Each number is 128 + 24 x the weight over its row's rms, rounded and kept within 0 to 255. Layers, rows and columns count from 0. The size above them is the row's rms in percent of the matrix's.

# layer 4 MLP up, 1024x384, rms 0.0352, rows 247-292, columns 288-335
size [ 89 103  95 104 104 110 103  96 103  83 105 106 102 100  95  95  89 114 103  97  87  94  95 101 108 102  93  95  94 106  93  95 114  88  97  99  94  98 103 100 110  95 103  89 109 100]
[[156 108 139 126 120 131 129 122  93 140 166 121 185 141 108 104 139 109 143 110 120 125 125 116 131  81 111  90 142 161 150 101 143 150 162 150 147 108 148 116 124  78 120 116 112 117 172 139]
 [ 92  82 128 123 107 127 106 147 149 155 112 102 134 190 109 154 131 109 152 135 126 105 128 159 170  98 149 155 127 117 171 171 138 120 103 122 145 151 104 147  67 155 183 136  96 117 143  78]
 [111 123 139 120 119 127 131 150 152 147 108 146 149 112 134 135 159 116  70 144 104 109 118 135 108 152 147 152 126 174 115  94 144  97 128  78 109 124 185 130 149 108 145 128 150 147  83 112]
 [132 104 170  97 139 114 164 160  91 129  90 135 163 165 141  95 148 114 130 127 111 131 169 158 104 148 147 111 148 104 128 101 139  81 107 127 159 125 136 121 125 119 129 112 132 126 132 137]
 [135 170 145 125 121 102 120 129 121  98 121 111 132 108 110 164 143 123 134 114 121 129 129 136 167 171 127 174 138 115 120 112 111 157  91 122 102 121  86 151 122  80 135 123 116 129 107 129]
 [128 138 120 114  82 106 136 144 129 113 127  96 120 135 119 103 115 130 138 118 124 148  92 135 122 128 147 141 145 144 123 144 127  86 141 152 140 152 115 114 137 131 139 116 102  96 137 130]
 [131 154 115 134 116 119 111 132  88 133 110 116 101 117 121 125 126 157  88  97 160 141 132 138 113 129 109 127 133 111 170 127 121 144  79 138 122 142 100 119 129 119 123 114  86 151 101 144]
 [123 134 155 151 138  96 152 110  99 138 143 133 140 131  88 164 145 117 120 102 139  98 113 138 130  98 127 128 119 127 118 134 100 124 158 105 114 117 113 133 106 129 141 121 150 133 113 107]
 [112 104 170 158 104 201 150 106 122 121 131 120 169 113 134 156 141 132 131 105 143 116  67 144 109 138 111 153 131 145 108 125  93 117 157 100 119  77  87 123 123 119 156 119 116 120 117 151]
 [143 134 145 134 103 114 156 111 145 151 149  94 158 138 121 145 157  97 101 121 148 124 109 136 145  61 136 116 154 143 141 140 155 119  84 137 117  98 151 128  97 142 123 176 135 173 123 130]
 [164 124 129 136 121 119 125 125 173 139  76 118 166 104 142  97 114 120 195  93 151 113 131 122 108 151 116 140  84 134 114  92 117 131 125 142 157 129 128 158  98  97 111 114 124 124 116 130]
 [112 122 160 155 129  93 119  96 120 113 137 110 166 119 146 129 137 103 114 125 127 152 138 169  96 122 115 170 127 130 118 137  78 133  81  76 133 151 156 130 125 168 112 129 114 165 121  85]
 [141 173 114 124 129 147  92 130 101 127 151 150  95  98 132 154 109 128 126 127 109 131 132  73 132 104 162 112 152 138 155 151 123 109 123 118 158 174  98 183 135 104 118 107 126 148 109  99]
 [148 128 103 143 116 113  97 120 149 128 147  98 141 146 125 114 136 111  83 106 120 113 157 144 154 136 148 123 119  90 163 145 155 130  88 131 168  93 142 146 122  88 134 129 166 161 123 100]
 [144 173 150  98 142 139 103 141 145 134 192 110 158 126 156 137 133 109 142 121 144 165 123 124 156 125 102 143 139 128  96 174 127  98 130 160 128 132 150 121 139  98 143 144 101 110 130 158]
 [ 73 126  80 129 130 133 128 108 112 104 143 144 121 137 158 143 109 187 123 140 109 142 171 143 155 138 152 122 136 145 140 111 115 108 145 116  78 116 142 107 146 101 101 118 136 134 107  93]
 [120 121 139 130 134 115 153 138 141 102  87 136 113  89 167 153  79 162 178 133 125 112 145  98 105 108 148 136 140 157 118 110  96 156 152 107 119  99 115 127 138 216 139 145 159 100 128  84]
 [107 155 128 132 169 160 157 130  85 136 158 132  91 101  97 131 135 145 101 164 141 173 153 171 130 133 120 148 124 154 155 146 139 161 146 120 158 112 117 103  91  82 100 100 149 115 129 176]
 [ 94 146 128 182 122 164 123 127  96 137 100  75 110 123 108 163 131 117 118 155 104 144 125 114 117 121 147 172 122 155  89 152  99 182 108 120 106 154 106 117 136  69 123  86 145 145 120 113]
 [123 120 114 170 124 157 165 133 114 111 165  83 114 128 117 140 111 122 169 134 109 138 127 123  80 133 114 139  96  79  96 105 130  74 133 117 110  86 104 124 136  94 116 137 102 189 144 166]
 [119 131 105 120 108 115 133 124 116 103 165 165 142 105  78 105 157 119 179 119  82 159 137 116 125 185 168 131 121  79 166 115 130 118 166 138 139 146 115 154 121 125 130 142 122 124 134  85]
 [143 180  80 132 142 105 152 172 106  95 118 109 149 132 127  89 130 168 139 120 116 145 148 112 131 119 141 165 108  82 154 109 147 170 149 109 108 130 119 122 129 144 146 172 142 123  99 135]
 [106 125 140 162 150 100 114 153 136 124 111 131 109 119 130 121 113  99 139 128 113  87 137 142 126 114  96 135 123  93 153 101 113 137 154 141  85 169 145 109 132 132 169 108 157 140 140 139]
 [150 175 127 124 104 112 140 141 158 152 149 114  90 107  89 131  99 135 115 102 117 171 149 123 120 110 134 146 133  86 149 124 142 113  76 118  98 118 150  85 163 137 103 121 152 123 124 159]
 [166 123 161 142 107 121 135 145 158 118 109 119 154 130 107 146 177 140 128 125 110 129 122 164 113 124  90  93 111 117 133 134 127 181 116  79 123 154 104 136 152 129 160 147 104 129 125 140]
 [137 164 151 133 167 137 141 127 119 130 111 147  86 158 147  95 135 131 131 125 150  89 116 104 106 131 106  34 142 152  88 121 126 158 142 122  64 138 113  88 116 142 141 130 135 128 114 175]
 [145 129 141 122 129 104 107 188 163 110 134 122 108 151 152 133 110 165 160 123 118 144 115 115 158 134 105 140 108 101 101 120 137 158 126 134 132 126 137 150 127  73 132 131  87 114 117 132]
 [151 152 117 117 165 106 110 148 108 130  74 117 159 116 161 121 117 130 137 136  91 153  84 118 176 114  78 134 136 107 130 127 138 125  69 107 166 162 144 157  94 127  99 145 122 117 114 134]
 [136 132  93 116 108 128  93 115 136 125 165  73 127 129 121 114 152 123 160 138 126 125 127 125 109 129 143  97 106 153 133 171 158 130 101 144 115 117 107 123 134 142 157 144 134 132 132 175]
 [122 164 139 109 123 131  90 143 101 170 162  91 104 170 118 124  99 128 149  93 121 145 125 170 151 153 143 121 163 163 122 159 151 144 133 156 143 109 136 114 137 148 153 116 157 138  61 146]
 [142 150 161 126 169 137 149 131 134 152 139 121 143 152 128 130 159 169  92  99 132 111 133 101 113 160 153 115 121 136 124 114 138 170 147 150 139 118 104 109 129 130 141 165 148 141 160 138]
 [ 89 118 151 121 121 140  89 134 126 120 132 120 125 132 126 105  91  91  91  64  91 107  76 150  97  97 144  65 138  88 111 182 102 166  95 110 121 123 106 143 124  98 120 140 195 128 132 147]
 [149  87 122 139 128 139  86 133  84 116 166 158 116 143 174 147 163 159 125 120 142 147 155 111 130 114  83 107  97 148 130 159 126 156 130 134 140 135 103 127 115 133 125 125 123 115  97 140]
 [123 146 107 128 133 127 139 111 124  93 124 133 140 117 133 173 170 135 128 172 138 129 112 110 110 150 126 126 107 106 135 156 115 124 148 139 164 137 154 122 167 155 140 184 119 162 125 126]
 [165 139 110 153 127 113  79 137 166 162 135 142 132 166 128 136 165 156 139 108 128 141 124  85 138 132  81 188 172 168 170  96 107 117 138 137  99 150 134 144 188 140 121 143 146 123 108 129]
 [127 107 147 133 183 142 115 153 153 106 129 146 161 108 113 114 128 133 118 164 139 101 131 138 135  83 155 133 161 162 131 139  80  96 165 183 167 131 119 111  90 113 164 160 124 103 150 107]
 [117 153 154 126 133 123 109 158 113 165 145 144 105 124 145  95  74 145 158 120  93 147 119 128 117 117  83 162 127 140 163 137 111 101 150 131 114 145 140 142 178 120 117 164  91 139 136 121]
 [ 77  99 126 162 154 132 130 132 143 152  87 120 105 119 127 172 134 107 103 118 154 143 131 154 125 125 106 158  96  97 135 113 122  52 138 111 186 124 109 152 128  82 132 156 114 102 171 107]
 [144 118 105 113 145 175 133 128 115 127 136 173 144 144 141 148 106 165 139 155 116 155 153 139 144 123 127 115 124 136 157 180 122 128 102 117 116  87 115 125 120 125 133 137 107 129 165 133]
 [ 72 133 141 153 110 145 109 129 129 125 119 137 104 142 114 157 114 164 152  91 144 133 129  89 128  70 162 106 153 112  86 140 162 104 117  88 139 116  86 127 152 110 121 121 140 125 121 139]
 [110 127 166 149 135 109 130  81 141 123 112 100 123 120 121 125 135 148  87 137 127 136 127 135 141 113 133 143 144 127 136 115  91 154 165 132 101 137 159 157 113 126 146 130 119 124 178 144]
 [109 132 119 164 119 158 136 138 127 151 154 129 126 167 122 152 119 141 160  92 155 182 130 118  88 126 135 179 102 158 138  91 165 161 106 107 120  67 136 130  74  98 130 139 133 123 125  95]
 [153 121 129 162 126  90  90 143 107 102 132 136 110 136 111 132 142 119 132 140 164 120 131 142 118  98 123 116 145 140 141 108  79 109 129 120 143 148 136 111 116 123 119 120 132 167 153 113]
 [140  93 131 149 117 172 122 144 144 158 113 123 165 118 140 140 115 111 129 117  99 108 136 110 128 142 193 142 150 187 119 192  84 113 119 108 157 100 137 104 123  95 120 134 111 146 123  98]
 [136 170 149 122 137 103 117 134 114  89 106 112 174 122 172 140 102 119 120 130 129 122 126 131 118 138 141 160 122  80 136 132 113  90 119 115  99 122 130 135 139 157 122 115 131 151 124  90]
 [126  83 122 160 134 121  89  93  94 153 126 119 124 157 154 119 133 103 164  73  93 143  81 132 118 128 162 128 143 135 143 112 169 145 105 130 131 130 221 136 156 113 146 123 122 151 168  98]]
# layer 4 MLP down (transposed), 1024x384, rms 0.0353, rows 247-292, columns 288-335
size [ 95  98  97  97 103 105 103 101 101  89 104 102  99  97  98  98  93 101 103 100  91  95  99 101 103 100  97  96  97 103  96 100 100  98 100 100  96 102  98 104 103  99 108  95 103  99]
[[129 118 153 112 127  97 132  69 152 125 123 111 150 158 144 121 109 108  81 132  91 145 105 153 108 139 135 166 129 113  93 124 117 183 116 127 110 108  97 124 113 196 149 168 128 125 101 142]
 [125 132  99 100 119 130 122 129 127 133 109 105 148 101  98 140 129 158 148 150 145 142 149 126 163 103 101 136 121 110 160 108  96 143 120 127 139 146 136 106 129 128 150 134 102  90 116 138]
 [167  82 108 130 128 121 117 123 123 127 125 126 156  79 176  95 137 151 176 154 162 125 129 114 124 155 138 109 119 139 110 136 122 124 136 121 135 137 112  91 147  81 100  95 117  82 107 104]
 [138 166 148 105 128 131 136 125 147 133 191 109 130 141 107 110 110 136  94  90 146 118 107 126 113 117 117  78 108 129 102 100 135 135 136 131 147 106 133 156 132 117 144 156 112 103  80 164]
 [149 145 120 125 143 111 104 163 131 127 133 129 135 164 119  97 109 130 167 135 146  94 147 161 117 127 156 134 134 175 153  82 147 123 132 101 150 149  91  89 126 102 151 143 121 121 117 135]
 [122 121 113  71 102 119 144 159 138  95 107 152 140 117  97 170 171 169 178 117 104 111 143  95 188 116 151 143 109 136 177 158 125 139 130 119 130 119 137 137 160 112 140 118  97 137 117 109]
 [155 149 122 146 136 160 115 115 160 128 140 140  79 133 137 127 146 122 156  47 147 104 131 124 124 129  95 103 139 128 128 106 116 121 125  78 111 126 145 152 147 149 144 150 144 155 123 176]
 [126 137 116 113 158 125 140 169 115 100  93 173  94 120 137 168 171 110 136 136 157 115 128 120 104 120 133 100 105  96 159 123 111 113 168 130 141 111 115 134 104 154 133 142 107 142  92 140]
 [134 128  90 144 102 110 114 119 142 110 103  95  90 146 156 134 101 137 110  84 128 129 113 140 159 119 128 139  84 130 113 138 123  79 108 127 146 152 112 122 136 112 147 126 137  93  95 190]
 [189 130 153 129 125 146 150 135 125 145 147 137 174 123 138 148  88  90 111  95 139 147 141 111 144 151 169 136 153 134 127 125 110 163 131 144  83 113 142 141 127 124 100 186  99 157 161 168]
 [144 131 115 127  93 111 121 109 138  97 116 119 133 128 129 131 175  94 129 135 106 144  93  80 119  98  94 148 121 175 124  95 176 201 127 145 157  87 143 112 146 114 140 125 125 149 128  92]
 [158  96 177 147 126 126  96 120 121 125 126 139 122 118 155 155 166 107 119  94 142 116 113 115  95 127 121 133  88 147 166 156 107 131  97 161 115 127 105 154 175 123 161 121 156 149 130 132]
 [171 135 147 148 115 144 113 117 172 144 135 165 131 156 121 148 113 136 114  83  78 138 163 104 151 135 172 145 138 133 106 122 113  87  91 124 108  96 126 119 108 113 139 121 138  83 144 122]
 [148 121 138 158 125 178 129 101 163 134 169 105 161 136 136 123 155 120 109 103 151 126  97 160  69  88 148 130 130 144 204 123 106 141 132 126 111 156  97 129 112 127 155 100  73 118 133 117]
 [ 82  87  97 118 113 101  67  98 127 139 139 120 132 123 162 122 142 157 107 125 119 160 121 151 169 144 106 125 115 114 118 120 138 133 131 114 129  92 134 124 169 119 135 133 131 148 152 121]
 [106 134 153 139 151 126 108 135 174  85 151 142 130 125 136 171 145 148 126 128 123 125 118 131 111 117  75 138 110 127 148 126 115 124 160 115 149 113  98 137 102  96 158  96 149 166 148 139]
 [114 135  83  59  94 122 123  79 177 102 101 144 132 126 139 171  85 113 142 131 134 155 180 153 116 116 126 151 132 132  96 106 125 158 150 151 130 100 122 103 106 136 102 133 134  85 119  91]
 [ 85 145 179 168 139 174 132 118 141 143 123 110 121 132 120 152 136 125 127 165 121 116 113 123 134 173 149 121 136 145 139 118 160 135 174 152 125 143 124 128 123 131 170 110 117 112 130 132]
 [102 135 165 109 120 133 129 100  88 100 113 149 120 144 113 160  88 145 153 122 112 115 121 106 129 133 152 153 145 135 129 140 126 124 150  96 132 119 123 141 134 160 128 147 132 135 141  81]
 [132 111 119 138 148 120 168  86 147  73 123 108 140 144  85 157 136 125 167 136  97 122 105 125 154 132 148 101 107  78 146 130 154 135 131 144 144 126 157 126 168  94 122 134 110 144  99 162]
 [130 134 114 139 140 113 140 142  89  83 122 147 133 139 121 135 152 128 133 131 174 148 139 137 136 158 115 120 155 149 162 115 136 138 157 115 165  91 146 132 115  77 115 128 173 132 126 125]
 [166 116 121 133 146 111 134 149 175 120 139 143  85 100 124 136  81 109 124 147 116 137 129 131 122 136 142 121 105 152  91 122  72 172 115 170 158 111 142 156 178 132 107 133 124  70 102 105]
 [118 115 156 148  89 111 108 114 122 169 122 131 144  96 132 144 149 159  73 138 161 107 138 167 140 144 145 107 141 114 177 139 131 117  99 120 128 129 120 131 146 146 128  96 142 114 168 112]
 [137 137  90 128  63 121 119 129 128 116 125 121 112 119 153 137  95 131 156 135 132 109 100 107 135 122 112 131 139  97 147  98 150 132 135 157 170 114 152 117 143 110 174 162 147 113 106 119]
 [110 131 160 121 104 128 150 155 124 141 118 112 146 139 157 109 144 130 123 132  96  95 132 141 131 142  79 105 151 108 101 128 127 125 120 121 151 119 146  98 126 136 123 127 155 141 123 140]
 [119 151 140 126 120 135 130  85  99 126  97 198 137 174 142 122 148  83 146 135  89 124  96 153 139 163 124 115 104 138 126 110 146 118 152 116 101 109 102 128 141 137  91 153 147 125 134  99]
 [144 128 140 152  80 116  95 108 158 123  88 156 128 124 151 144 143 112 129 109 182 180  85 144 150  97  96 132 119 107 130 129  51 123 122 149 133 115 104 109  90 113 100 101  92 148  94 104]
 [164 112 127 151 145 124 111  83 147 136 142  92 111 141 140 118 149 105 128 153 113 121 162 155 154 115 120 124 147 116  98 144 127  99 134  85 133 140 114 107 123 128 120 125 104  87 152 153]
 [152 112 114 117 132  98 112 124 109  94 162 141 100 173 132 114 156 103 111 127 155 126  99 140  98 160 114 112 110 104 127  85 121 128 156 157 125 139 104 117 112 122 140 144 116 104 127  98]
 [122 128 150 150 156 109 157 154 106 127 165 152 153 159  93 193 157 146 110 123 128  96 129 163 108 149 155  88 129 136 142 146 102 149 133  91 100 101  80 119 134 120  93 165 136 108 114 174]
 [155 101 138 134  75 151 173 145 156 141 113 138 175 151 120 178 153 150 140 105  97  98 117  96 184 144 115 148 133 110 132 127 164 122 147 132 146 133 146 151 152  66 132 124 140 117  99  75]
 [113 136 136 149 165  72 158 118 146 105 108 146 157 171 154 107 124  99 107  95 100 131  85 156 138 135  84 158 164 122 124 127 143 120 124 130 128 145 137 131 123 155 118 158  90 100 201 157]
 [104 115 134  98 104 166 128  83 151 100 121 121 148 138 114 144 115 123 136 117 141 124 114 189 119 117 160 102 164 136 108 122 133  91  97 129 120 138 102 111 114 106 180 117  95 180 152 107]
 [167 128 122 146 139  62 130 202 113 140 144 114 144 166 107 120 158 166 121 112 118 110 142 141 129 142 152 140 122 104 106 164 146 102 123 112 146 126 140 132 185 124 114 168 145 118  99  81]
 [146 150 107 114 142  78 100 106 159 156 165 121 153 137  93 131 122 105 142 147 126 117 150 118 143 113 160 146 174 115 100 136 151 127 124 153 110 121 106 125 129 106 123 136 116 131 112  71]
 [ 90 123 130 130  89  84 142 137 122 107 184 148 122 178 156 135 157 123 123 138 132 113  82 149 130 111 153 128 123 147 143 111 144  75 146 157 144 140  95 158 147 121 147 135 113 134 113  83]
 [145 133 142 117 139 117 111 142 149 100 149 122 106 110 144 119 148  97 141  97  99 129  93  96 122 143 122  96 146 163 145 124 114  89 122  89 156 132 122 120 134 130 162 125 133 126 159 135]
 [ 98 103 123 133 128  91 113 148 129 152 149 102  84 102  97  83  86  91 118 115 157 146 134 119 116 113 140  80  77 123  99 169  98 137  99 188 102 113  91 153 137 136 133 109 128 167 122 108]
 [135 122 152 133  82 142 157 146 103 137  89 148 115 121 155 188 118 131 128 133 139 110 128 105 137 113 155 103 128 113 135  98 142 131 107 129 147 152 132 155  99 133 172 119 125 153 113 153]
 [115  98  95 148  93 132 151 143  98 145 152 147 150 133  88 117 126 185 108 102 164 124 101  91 123 141 170 157 133 133 129  98 175 102 124 123 162 132  98 116 152 127 162 144 132 123 102 119]
 [168 153 149 127 124 116 153 140 135 106 108 128 141 133 124 158 107  89  93 134  81 159 131 118 154 116 132 130 148 154 189 113 115 125 129 123 129  93 145 158 128 134 144 115 149 104 117 159]
 [101 123 115 174 117 121 138 102 130 138 163 144 105 136 141 153 114 155 140 123 115 129  94 121 145 104 139 126 134 121 131 172 100 115 123 129 100 148 161 159 132 122 122 115 168 117 149 154]
 [129 119 138 166 109 105  66 149 146  86 157 129  92 109 116 106 155 117 120  96 155 112 141 137 138  96 130 122 139  99 144 122 198 192 101 124 189 147 140 138 114 142 143 136 143 162 143  84]
 [ 93 100 136 145 117 133 103 123 120 115 101 123  90 170 120 133 113 157 136 111 108 134 142 133 101 104 114 136 141 171 173 136 112 123 132  75 145 130 119 137  99 129 159 163 177 165  90 111]
 [126 181 109 147  92 122 142  84 151  88 111 130 157 183 119 114 129 133 134 118 149 142 133 126 143 107 124  91 156 140 110 109 181 137 146 130 117  93 159 134 115 140 179 150  72 124 106 117]
 [ 90 149 163 145 126 113 138  88 153 121 140  88 101 120 137 159 112 179 103 137 119 152 127 139 146 187 121 147 144 150 119 150 124 100 107 110 111 140 129 158 118 139 159 108 111  98 125 107]]
# layer 4 MLP gate, 1024x384, rms 0.0354, rows 248-293, columns 288-335
size [113  92 104 107 111 110  99 109  86 104 110 106  96  95  96  84 107  99  91  87  93  96  93 104 100  97  96 101 107  94  92 101  91  92 100  93  92 105 102 106  89  99  94 110 105 104]
[[145 153 116 124 103 169 118 161 121  77 129 175 128 108 133 119 145 145 115 125 104  98 148 140 104  90 156 141 107  97 131 116 108 130 147 138 133 130 125 137 120 118 147 115 167 152 135 109]
 [146 143 120 126 155 151 191 112  98  87 115 168  94 134 128 139 163 146 125 132 130 115 162  50 110 138 153 113 125 157 114 140 102 136 120 123 139 132 125 100 161 133  84 122 144 167 103 128]
 [140 125 158  99 145 129 121 107 127 102  67 148 136 154 117 116 110 125 146 133  89 146 134 159 156 123 132 147 181 104 115 147 110 122  87 142 135 101 133 169 165 173 125  98 160 125  59 158]
 [ 93 129 113 136  68 116 100 149 107  88 135 126  97  99  82 148 138  93 160 109  92 116 134 123 155 146 149 157  71  86 147 158  91 109 140 155 132 164 144 150  94 108 103 162 100 122 107 106]
 [164 114 137 132 145 147 122 175 153 129 118 133 168 121 186 147 178 115 130 137 116 104 163 173 166 113  99  77 116 159 164 114 144 128 113  95 107 122 125 200 132 109 127 172 139 116 139 146]
 [116 185 134 162 134 120 101 161 117 104 124 152 104 101 113 113 103 135 146 160 186  74 117 146 105 157 140 159 102 144  95 150 128 131 155  84 116 125 143 104 146 139 152  76 149 145  87 164]
 [137 123 104 138 128 202 104 147 115 145 135 120  99 145 136 119 162 156 109 118 143 120 159 144 148 137 141 138 115  93 116 104  64 146 143 111  97 127 168 135 128 108 164 137 119 113 128 124]
 [130 142 158 135 146 131 143 136 102 158 128 129 148 152 110 131 131  91 126  82 118 156 108 130 114 130 150 152 154 133 118 101 128 112 118 116 144 131 145 124  93 130  87 143 137 127 123 117]
 [134  85 152 112 176 139 136 102 149 129 107 140 123 140  90 118  52 107 111 123 101 160 150 168  98 107 157 143 147 119 128 110 106 179 133  87 135 112 165 151  98 109 179 137 170 167 131 131]
 [136 177 112 121 153 105 122 142 134 132  69 177 136 121 122 146  99 136 100  62 131 128 158 134 170  80 119 155 149 105 109 116 175 121 136 122 119 155 181 134 102  87 135 150 140 142 178 120]
 [166 128 152 112 129 108 196 172 125 117 139 108 147 113 127 112  86 112 167 133 151 126 129  93 106 137 134 113 127  75 123 132 149 160  95  67 118 165 141 112 164 136  95 121 111 133 133 129]
 [126 141 122 107 152 117 129 167 120 122 137  63 109 120 102 144 103 109 135 120 147  90 153 155 109 122 175 115 132  92 142 104 109 143 133 111 111 127 126  87 112  60 103 162 118 126 168 141]
 [130 143 130 170 158 123 102 167  72 125 132 128 133 152 131 116  98 118 133 152 140 156 162 127 117 148 180 167 154 118 110 125 117 132 140 112 107 125  90 152 120 126 172 150 183 124 124 120]
 [122  96 108 111 115 111 144 134  97 122  96 145 158 161 108 149  89 125 137 124 125  71 105 120  94 107 139 162 111 128 126  94 157 159 121 120 138 109 146 151 114 117 137 109 139  95 145 168]
 [128 156  84 135 144 158 138 121 113 124 146 128 113 151 146 130 148 138 118 143 131 125 134 119 146 152 112 108 103 133 128 147 136 135 124  87 107 105 135 153 153 120 101 138 121 155 121 148]
 [157 143 114  80 121 128 140 110 113 132 118 130 113  93 198 186 133  92 132 152 121 128 141 117 110 134 154 127  93 110  98 111 144 162 138 148 123 175  91 145 122 116 148 116 142 118 177 129]
 [141 116 148  88 121 118 110 145  95 176 160  96 121 159 188 105 162 102  93 133 113 132 134  94 127 124  95 105 161 106 148 115 163  97 105 130 106 153 136 120 129 107 148 146 132 130  91 129]
 [ 95 124  99 152 143 139 132 110 100 141  98 112 153 142 122 116 100  98 140 159 133 121 105 124  80 104 145 140 137 147 132 182 133 163 146 120 127 117 105 125  85  87 108 133 154 155 141  86]
 [134 128 124 116 171  81 100 156 160 116 134 117 164 129 108 140 121 113 136 130 168 135 128 130 126 114 131 135 139 119 172 135 153 170 114 135 127 155 127 112 100 143  56 142 126 100 149 112]
 [115 172 138 114 153 129  99 155 120 100 108 117  52 142 184  95  86 130 110 163 138 107 166 121 118 113 145 135 134 144 111 147 151 132 135 108 150  64 123  94 125 147 103 133 145  99 130 143]
 [145 149  99 105 160 167 141 126 140  56 140 135 153  97 139  96 156 116 112 130 110 131 143 115 125 107  90 149 145 134 125 111 162 108 136 143 115 102 122 157 120 137 111 155 100 127  99 134]
 [146 118 154  69 124 143 126  78 130 133 149 100 151 122  65 118 159 152  80 159 102 154 114 166 136 157 112 126 124 132  98 139 143 153 116  79 129 130 121 130 141 109 112 151 102 153 128  61]
 [ 85 120 124 119 139 110 131 145 107 130 172 137 118 149 109 176 160 110 145 167 137 124 148 143 130 106 161 123 131 172  93 142 104 157 138 131  98 139 119 153 175  91 145 112 134 130 123 128]
 [141 121 157 161 174 194  96 118 132 147  79 131 153 144 133 120 105 100 137 115 120 119 126 133 125 173 193 151 132 123 139 126 121  86 165 152 162 159 102  91 115 156 127 120 141 171 128 118]
 [106 153 184 163 123 146 161 123 128 136 129  97 104 127 148 157 132 165 142 135 182 158 151  81 139  54  95 106 162 142 121 165  91  88 111 115 136 117 145 144 114 122 127 147 127 113 122 146]
 [103 165 112 102 130 130 146  99 165 131 107 110 111 116 157 136 121 138 118 108 144 122 120 133 141 127 160  74 140 113 101 148 130 131 107 123 164  97 142 121 151 127 119 103 155 123 159 133]
 [104 149 143 145 150 127 150 105 147 182 137 112 187 132 105 122 112 112 138 141 138 125 147 108 134 148 111  94 109 173 149 149 141  82 195 146 123 125  98 166 147 143 192 140 123  91 146 101]
 [110 120 153 133 143 153 160  91 107 145  70 203 104 105 112 165 114 139 117 133 111 114 136 147 119 119 146 132 166 113 124 120 123  98 126 105 104 153 140 165 137 129 125 120 158  92 165 120]
 [141 113  89 103  95 109 145 133 109 109 123 117 143 144  99  99 124  72 104 132 172 147 148 132 130 160 131 198 164 102 144 122  99 145 111 136 170 161 158 162 100 125  86 165 133 200 113 124]
 [169 165 160 154 140 114 129 138 140 144 125 109 155 124 134 142 109 147  74 122 111  93 143 118 143 145 139 129 113  99 127 123 101  99 103 144 132  82 132 135 124  94 141 178 120 157 161 114]
 [115 163 105 120  88 125 131 117 113 134 116 127 151 152 116 162 127 111 146 110 152 125 154 124 107 158 135 156 138 108 140 116 115  91 137 131 102 118  97 135 101  79 136  94 139  95 137 138]
 [127  80 137 112 153 150  88 134 140 101  96  81  99 151 119 110 132  91 146 148  69 170 145 177 119  94 108 158 127 107 123 108 141 110 103 106 150 110 100 137 116 131 156 170 135 140  94 126]
 [147 129 162 105 148 104 158 143 121 166 151 104 111 129 132 111 113 110 119  79 161 121 128 159 111 124 107 156 111 134 140 120 150 170 107 102 125 143 150 109 143 133 117 116 100  76 119 147]
 [168 148 115 149 143 146 133 108  97 108 151 125 154  95 115  91 120 136 109 114  97 160 152 175 114 106 152 125 145 147 151 134 155 144 132 143 177 141 135 142 104 167 145 144 113 113 125 124]
 [151 108 121  97 133 105 157  89 145 128 146 113 195 139 115 153 188 129 114 123 127  96 110 129 125 111 158 117 124 142 149 140  79 138 142 158 135 110 125 118 104 140 169  98 172 111 127 126]
 [114  85 146 144 147 150 119 105 101  86  94 118 123 127 138 102 117 137 131 127 118 136 121 122 123 117 108 125 139 129 136 130 119 117 111 143  85 171 140 128 141 114 146 182 139  77 125 142]
 [107 147 138 175  97 126 110 143 142 127 146 112 116  96  92 107 132 138 148 129 160 113 120 113 119 162  60 131 134 109 124 111 128 161 160 105 106 138 107 169 137 124 134 158 107 135 139 141]
 [130 107 121 139 112 127  92 105 182 124 117 127 112 121 171 145  93 103 104 116 108 156  90 117 121 136 133 129  88 105 146 151 161 145 107 134 147 136 124 141 118 125 173 128 115 130 120  87]
 [147 109 130 116 123 103  91 111 142 108 129 125 148 166 123 120 102 129  92 160 127 161 127 147 145 164 111 111  60 127 148 166  90 149 122 114 120 133 144 121 117 108 104 159 129 168 152 131]
 [143 158 111 111 167 115 110 151  94 115 139 163 159 126 148  97 124 124 149 105  92 121 154 154 100 144 102 127 106 135 117  98  90 104 152 117 109  92 125 133 181 150 128 126 139 140  87 140]
 [130 164 118  98  99 142 135 184 105 102 125 152 115 128 156 102 138 126 137  88  83 118 160 104 122  84 135 115 120  91 121 124 124 120 148 105 138 166  91 134 127 139 159 123 131 134 146 124]
 [150 119 136 139 143 139 105 172 110 146 134 139  81 183 108 128 180  79 122 125 146 116 135  82 141  81 157 120 119 165 142 177 141 140 102 126 126 130 145 130 179 164 127  91 137 153 132 131]
 [ 86 125 106 148 151 155 110 137  89 110 130 102 106 150 139 119 145  98 144 113 100 171 125 113 134 101  84 113 169 109 122 120 122 107 146  91 127 112 136 117  79 177 145 109 179 168 108 124]
 [120 174 131 117 170 159 121 127  98 110 131  91 127 116  93 137 129 114 133 112 107 124  93 109 127 120 168 140 130 116 153 118  84  84 130 153 108 131 129 138 152 151  90 131 135 127 129 119]
 [131 173  86 123 155 116 115  42 141 126 164 123 118 146 150 189 118 118 137 161 130 123 122 115 133 116 117 130  99 133 103 117 140 108 113 136 108 127  99 146 122 106 127 115 131 133 114 151]
 [117 133  86 118 164 117 144 116 143 133 137 154 154 112 144 124 140 114 123 142 144  99 164 137 143 149 159 120 116 144 134 157 106 103  73 136 171 147  82 122 126 159 117 171 138 131 128 110]]